Part of a small language model's weights.
Architecture: RMSNorm before each block, rotary positions, no biases in attention or MLP, untied embeddings.
Each number is 128 + 24 x the weight over the matrix's rms, rounded and kept within 0 to 255. Layers, rows and columns count from 0. Numbers have three digits each.

# layer 8 attention query, 128x160, rms 0.119, rows 104-127, columns 80-159
109137104150110080057150145104116080116112143110153122143120099134075175112144146109124134129133120141172135143151122152141151105117131163097075141150106112148117126113103158130117135161124120134143143104110097126144187143114120121121130125
126091113116137151135101116124128125101109099101127091146106140172160131122149130132167161117159143115150096129090158119096158146139119076066113100112107080131148127111153154137082140174128094102084126145093111135104100116133109113157139108
136132139102095120141168071139149088132107127125121105122097104126180155140202129104122118148134141110098151145112139158089118169126111134119108082113149140130159146113101102123111127152154102101148153133143095151149118126138105128142133095
148142113139106127112104115130157133114083111116092167115143110112140109140151135117164085107123154179150157090151152082142124142137140123167134115118150140066117148134188119119103161141119172111096146140158129118117077115098112128095115120
169146151119115136134130097119150104091086119117150143113171149105129124147125141084126131103135107119088163164136141177085144093143148110146142127174133159141110183126121116098139118088127138150157106108117130111142139145127110143106126129
104172140139100123138119142119108100158117137126129131121102154135135157148118100120056107127124175158166126094122130137150107114144114133126161146106145151136128154149093137121144149133131145121117126114122173147124108115158147146072111120
115077159124138164134128138130144138132132109143108097123108114079128132133121133146095102088136091125162144119106122143143128101105138096094081093089070099108129118104166135146140190102111072129124096064112145119154064113120103180108123139
152046172127170111114113126116130152104137104142139079115143086117150145142148148176132132138141106141132123098143119109142080105115148149078137137120130133117176132113141111092136092128143107125147101183149084116094136114104133214114123108
137103100094109126117092122125123093109154081129116130135136120097160110086155135141132153128169118151077117119170129139108120120156112175135134148135124091141144142097164146105160126162156124087120111081124140142145105118133143152163135154
149099083140115116139111164115112143143113105154117160115119146124075134107145178110132143123143109102167120165135090103106152163092090108096159147138160104121124197140154164134139114120108133107123143143132115165128150142141154139120102116
168130171138087118171112097133155123133140197156111129076116120135138097140117099116069155164140130136131168136136149093133144142148151150130109168126068105157132127106090118145135117117108139108108109127087162116109098198091099102136146132
146117128125137155141103180133113115183117126192118165146113136160128139122177129124160096065133106136123090139088164117116105123095088140121107115160100139175131130119139097146140146139095120157083169139140142155139133110137088123191098148
108120137140106152133121118166127133160152125095118091117111134097161100139115170096088116080158160103140158114133097114139108147122130140112148117129143120104142153147123137107134145111130084096137100128137149127131163123117146123121107144
136114139137138122111119157146117129110125123146072132118154126142107130157101141099100190134136143166094138106146136169162127131079131126136140111115127078140116149139107105084139148121139129180137081121127110131131156147150150095099103133
110141125132124149102112139140113144131116134134113124111133154144141129134093167139114122119118211132121132123100110129144111131123125117117130148162130186143145159120124121158093140103133129125111109149137103161105136157111155161155173142
127157115131106134126098147095123161139125115113114166096121125141116108109112135129134126118148164137130145094121109133143103093162096126123108127101143152167163111126134110133078088159104130127115173114131121140181153157120097162153113143
126153133126083125132156097118126120109158134140111149131093095171147120138117162108117142162145123121092132159108094104116143126162146120088122111158122170116166129134165111134111101095118120112172107097118083143140086115141157121125146134
114095152133104149101100143137127104140121095144148109139070108102108152142119108085124134161131132138100128150146124098118127111156136102180161112132130098105117158112137106142100120117095124142126168165145131125113141155160161077182126161
090153132103179120153149137096104114152061097135129137139127105136143103156148116121161135141209126149123120121140143105137151118134163132132107172118142148141171177113115110108108167139109132109127152121122138125131088155092144068081187126
139146115144086069103128150168111150126142057109103125136115088130136157142152161135107115077162154133143108136136145140105149105143127155129140092123121185163131104104119134132120154110154094156130171177134155121158085163118164119136143155
129103123098131127127156119128128193091100152157153126099118104164122107141131182155122138096124129106142088132126140164103121191129194175102127127115134150109128147151108109111105138145117133150126142092139132177110112150128147130093115128
143162138147172138128109144111087083128145107132125133100114129149129077123114097146068092155157146127129153077072114119154151143129150127115169131154151118109119136138131126118105102151125122105132122149160099078116159134139150113112142129
140146166151144108128150152120156144119119122174117132153132149108122146122163115095122125124132113109157131126161178154144134119124108126142138127080098126162154137108120129109119124113124165099068113171156105134167147142135103093165140131
143130130154120094142157125163156157121162129149155151157109097106145090106154156134127132114127104123124112135109089112127116091088121151122130113112096111138122140139118145120155124114128139075062122141168148111131117132160106103106111211
# layer 8 attention key, 128x160, rms 0.126, rows 104-127, columns 80-159
108127123096144127159129110145096158163144138142166127103104157124105109124131110118148168115131125133141125116128103098145121173136126134139149121120107129107154104135135098148144138124107146122134125127131140101114114110104138200112110132
145156167100139117138108149093117128112135114114140150102102109085085137105144125109081121093152193159155142127124150157132166116103132105122123152143157184113120137122119114108142119120154143176136151105141164142135146126126160120132134113
124101171172125133125124178126122167134136102107171130113161098138126101106119095127150153170122136161154104114164125102136126092165155120129130180129108142091130141113145124121163137090166148149117130115130148102118157164146185117176128158
130126121080183158139134145142144127123178174120150087106133132196117138129125151126119131120151142127151109146107092146134076111139142136093140130157126143164133126152117113122144160117141164134118147105138087143132140147111090125079127128
122126136114116087109139127153140131169172134120112114147105145157117107117134141182106139160158129142151113099117115087168118146152144124115100126142129085108141066114127148114109139129136167114093130168144104124103126109113126138140146136
116124117101141151137110136161134116115110097090124104120127133123067098089101153136121134133102099117095143147120126183129113146124152128129129136128118133143170102108171136104165137112113105113102138150096093123126151151118118119115143158
170159142133128100147137144123084133114142100120155122161136166127102117125152109115206130164161133146108151130143141152116109146124132147136164133159141108121151195138132120078128139129144163126108137139119132123071175130165133108140118142
115154103145120152125117105120161134137081149140114160136117136130142145147125142075120151111124137077116137172186133086111155097149109102153155120168137145179092145151161123178139155123133100141119145128109095136177113111150119114103143122
137106143164124144125141103135141124152134096104119130110134145149129168148115130099102174106114120108152140162110132140098135109121121111092110105064115085142096114155093118139127091090118146120124158149146125105109128108102149123119123108
125187173138112127149130116140140130121135118132168113115158150138153134121103170148139168097108159153146143118148133113118100118152154142173129131163109142147112116081138056123100143163127149097117103107138111093139134125134127121147165118
130150119119125086136121111109071121130143148124129112178173142138103142094139144119184129136157166120099089116130119123147149106112114140087138099124147114153149103168150155117155114091110127133139107118171117140171136085074174055105108138
156135141168151164120100107169150149075112143078162148097111126113121124130152160114101118189134142123120139132129083168126139137128127132103142144137137114099128135114108123115088125148170139118133150119117140135131154125148146148131135081
128113169115104158152147144125088089158097141111137119103115118127104135139131091152176173125100147150155119101126121129098129142145140146120154157157098120152117123127144155111150130184150139154126116124128133127128114144123117105141138118
113119159111114141143101140137118165127109132128151146140122133132143129133132106182136149125152127081129132153099126133096124098113158163141134131163149148147136118101140122122164117097118119109142121139128146093126121075120124166145122101
074113154117153182135133124114162108120122117089143108141149093097112119103131112085132114120143049103137107131155113163137088124101132154139122118103110121126122081114169162124110106166145129109167126118131154105147093135143116098106104120
129100117090129109172162103114125091139125123131146109119142127098111109101162105096107126154112128105157163154118132107136119174131164177138126129125115085093115108078162120103114166095153151128143154138117109130079130119145112123137133122
073100110126137119148123147122124125122110124149123120111160112110108141147123114140140122109123082155143099129159149146163153094141122139144136108103119115130155160160101137108126156159152132110097123115155145142138141125123130120143147129
075142115146147104130164116137105125067125125119128091125177107141148093134128101167121136115116132122175129112095118131123107093143169146117085122068125137119129143123138135101089148112112142142159116103103147103100123094117183132150163145
150116102155130169155128141153101105130134164125111091124123130148053118175087116100059099059128140127130148134128142130130116136147095147130117127119119104161128092131148120134138101080152093138119137147156120151135144118135150130144083125
133123151104131125119135124071164160124143152123136141151171105144083145132084106132115139143106158123130131136121106138129109150122132126106107142130164088107132145132127112079149158140154109151136134151079115095111163119111126156110106128
145138139117094150165093139100173141123161116134079142156123153146112185117148096126134132113150144140118153160144106093115160130079071139113156108139176083102117127140111127135121095123118084088158117169128127116167110134140143141125080130
087123098111161090143132113158148134166150140138123139118128098106119142145130155134147137080116138145156115110129144121108110137144125154101121164116154149172136121115126101125138164124135120126144152139141110128131123135125130129134093099
115118107147137120104122115130112119122154122144129094135145145116140098115092168120122107157197167149150141152097102117115157123106140104097117098153128144117129132128134117155135153131125112138095147113132148150148140127103110139100111154
112108139127119128135144097121143140107132122134120127105125149141156157119142116087154135152131153137134176157122148109103142115137131141133109125145118104109141163132121116122157133118106160161145128150126128126112147140114121148142137137
# layer 8 attention value, 128x160, rms 0.131, rows 64-80, columns 80-159
130133147158127156111130137113106123120132118130133143141079096134148108190100131086094135124136119167156128152122168128159112133137119106145103151134148150124153134159159084108122119084119136095156139141111146112173114149165114108150105147
139128166129105155103170108156120147123139153135150125107141088126133103123087146120109141125140119115121133129117132145123119137138138122112103130147095105128136109146160114142131133068132133145140135142164132121082120134117171128122134147
093103148148110062123129137147117174116136157127139084119105142099119135136157115149160092122088127130141112173098123135119095155131147109178169102121149187105141139144115168149076152139145112086121145108122156134126124129123124167098098165
114147105164101131093137145135109097104084073143146128114127134150108147117098146130128140105102120147140120170130147200112105113120128139122139122099130076156109135170129166133136140138147102167152122136136101092124075101147115103138131120
094099145157130150123166135100140167127120101158127149107100111115120152141149090098139173116094139153082145113079130142141149127168122151152131129123114078102140131111143099156116122079137142116115138098096078096127120101168153191129103119
151118140152127104172132145133144122092125115130149086113133126150139108110132082119127153127090112123182153163127147133180099132132130122129147144124131133135129128136075134144190128132129102186156141158132116129136129125162135086121134106
141130116097089148099107150101098139095082120142118100095132160134085139076131109121098164126111173105121138106106140102122139081109165155171170119139144102132140121144122162109093166128141128124095127105100131130126122111141172131151146111
169125119118135148132143124120114117117106171155112099114184130165131140154108127122091106098106100111111174105106124097146139080102158124160118109138109145111109135125122152131155106131140142123133164121089113137119126148107129161109094129
123128125164098149130064130085140125108070150148104152109117143147132135150108099107067079114136155158114115148098106109116126128111155127128166140155149128130092149130119133138126120104139150161115120085071140130148131107170155152136101115
181112185121130115135157136072131123165171113169140148143122192124120158128083110125156120082098137103144110120133122116125160124129120153097128133148143113120116127126126135126091139114129097080129103182146108107134113141153119154152134122
129140124117102154094126072111145132152129120131117107128092122123148149101150124088123150125148108101131142102166160134076135123155125127141120140116092139086132139114117135088161152129140123103161142088175128132100076156163147124152127146
153103140186113122142098099148089139162122106147116144085100067176148160144092115121204124166141112161166095148141130113121144123149147166173165157124131106171158146163146140140165136134139135164156155127132131119094160099158136129133136131
150116116141128137134154135116138162113115139150131122131137131120121161132151145148094155116100101172139168126116109101109129113109105128115111128107134108150150123153173128105155111101127146155144168152144121067111136115153128110121115107
104152120084120138095115135148112146139141125112145109123150157120140106135144126081088082150103138141106155084145131105153133117132148115117111175093120117135141095131150136135122142128099123109112128112135135124126105154184135135155112113
096144158150079137119146151101132104164124099134135157156120114120134120116099154109100089168117112129153155153156148102135128144128146123110088128130150112129114138124084141170113116108129119122154170120094126078102125117106123182111142186
114104106136157128104100105124117084138134138083134118136148146150100129139117152130120142127138138169111134108100195145115161104129115089169136095120114088118073112155152138095123112119138160118108092122096171138131110129167117127116113120
142119093144122118184136153112142152089116080114116119187149082142148089140204109150130121091127140126127121126174128147104143141153135163142109148080103145123146091139143128113125082136111149111116102110097168124104119153135105119142150146
# layer 8 attention output (transposed), 128x160, rms 0.123, rows 64-79, columns 80-159
142176124169130101118100112137133135150178140154146166126111104100142128107106165089137160121104119143109098100117121123167158125145132116136145153126156101126109124132133130174161071119096140121177118106101133145135145186141138116188127107
120138131129127131120107121165136110136109200152139156112183185151123136081133122125125138144104134114136111141145120110090130103141146055129143113132150132117133139123151123143112138077097129115097119123147114093123102150150111100145142114
123088119140126127137156130137125161206143093124118083118144129097151134166155172114113126089129108140139137150116125141126137128116127125123149142106147138166134137149128151167144190125150118107118134120127103110102126169106135150123121117
131123096155114132161138115142147083124103140101126088144133160150091147115127158105192091147103129158154100140139106124103114151134133158129101111089165097111127175129082106136182121156156156161104149109186118118167135139137083135140108139
099107104131103064123046165118146163113118125171134122150153126143131137132107133087090156134135106141142169098143128136113135132123146109118138147130115130111140136136193118120139144110140147111157102173168131114102096130124079069090110137
124090151131133140149134148157101118146148132101125088145134107155123132138110105082085130133097127162128119128111086145153133147139114119166125110153127114122136133112142140114167141098145118165169066117081187162158099120126120149093144118
130121089137094127117119159127104126138115094100123050122142108123108122112138063156081123130149136116178147153116157098110126065118123096147138127129154110087098166125105139120144138132178142170075139135111111125126165144144136106144145098
158118096136134110122147099121147123116113151119128123112163133120122138170070081179117151137093103153122131113141136109108123092116143108124114153125147111142143130122126185085129144123112129139159113121076151108130178140142123120097091097
132169138129114108139124123125163113156099120127133111062183125123158158124113129124113099133129142125122164134138135096105124089116137087149164148125161124141113176138099171148129112131194108138155077102081161110136216098105145090142147104
102094103106119152139108128111111151109141127145123108148110148151172121144154100056127144143086126103116161129127149137131092141109078136133132119159123104136099113146126098098112129125123107121103160109161171095158132129156134139175142137
121117139130140104125133141144131149128108171132152156123081132115107121106142136090153151141200136121156153117141154125124152125138147126142133173137130170118116102142081142150132125091131179142136180130176160117114106112173152114156084136
152117111149137166169146130122131119146127121148143121138128111107144108122124068121169121108122123114148100114159108148065098146085145117148165115139137122145085154115090067083200158115104127156146096149115121203085146112165147106143096161
163144115132167112150110144115147144104105085130106129126157128109083139146068151141113161164128137141092126132112092117134158148135110123139125132152141103109139138133157110126154165117124142132139080142147120089126155154152094093100137152
113100080105153121120112139128106165145147149170097078131104114138117097107120144127087106125113159119122121103137154125152118167098163141141160132102154110061156151151117121148129108100136147125103124134155143137117128092164161128141101115
148131109157132135156146116114130112152141139189126124171102150123114090114115124087138130135087160137141123050144122118143108104160154102091167157122118111119124121153132135144131151109146118096126126114120152100124119143149106099108151100
144157117150126161140108134131107110120086096120129163160117164167131114140145139175101105125125122162130148124117115139151115131117132118143119144063136125118121156120113097159125169195138120119166115108148133149143128160159168109107099140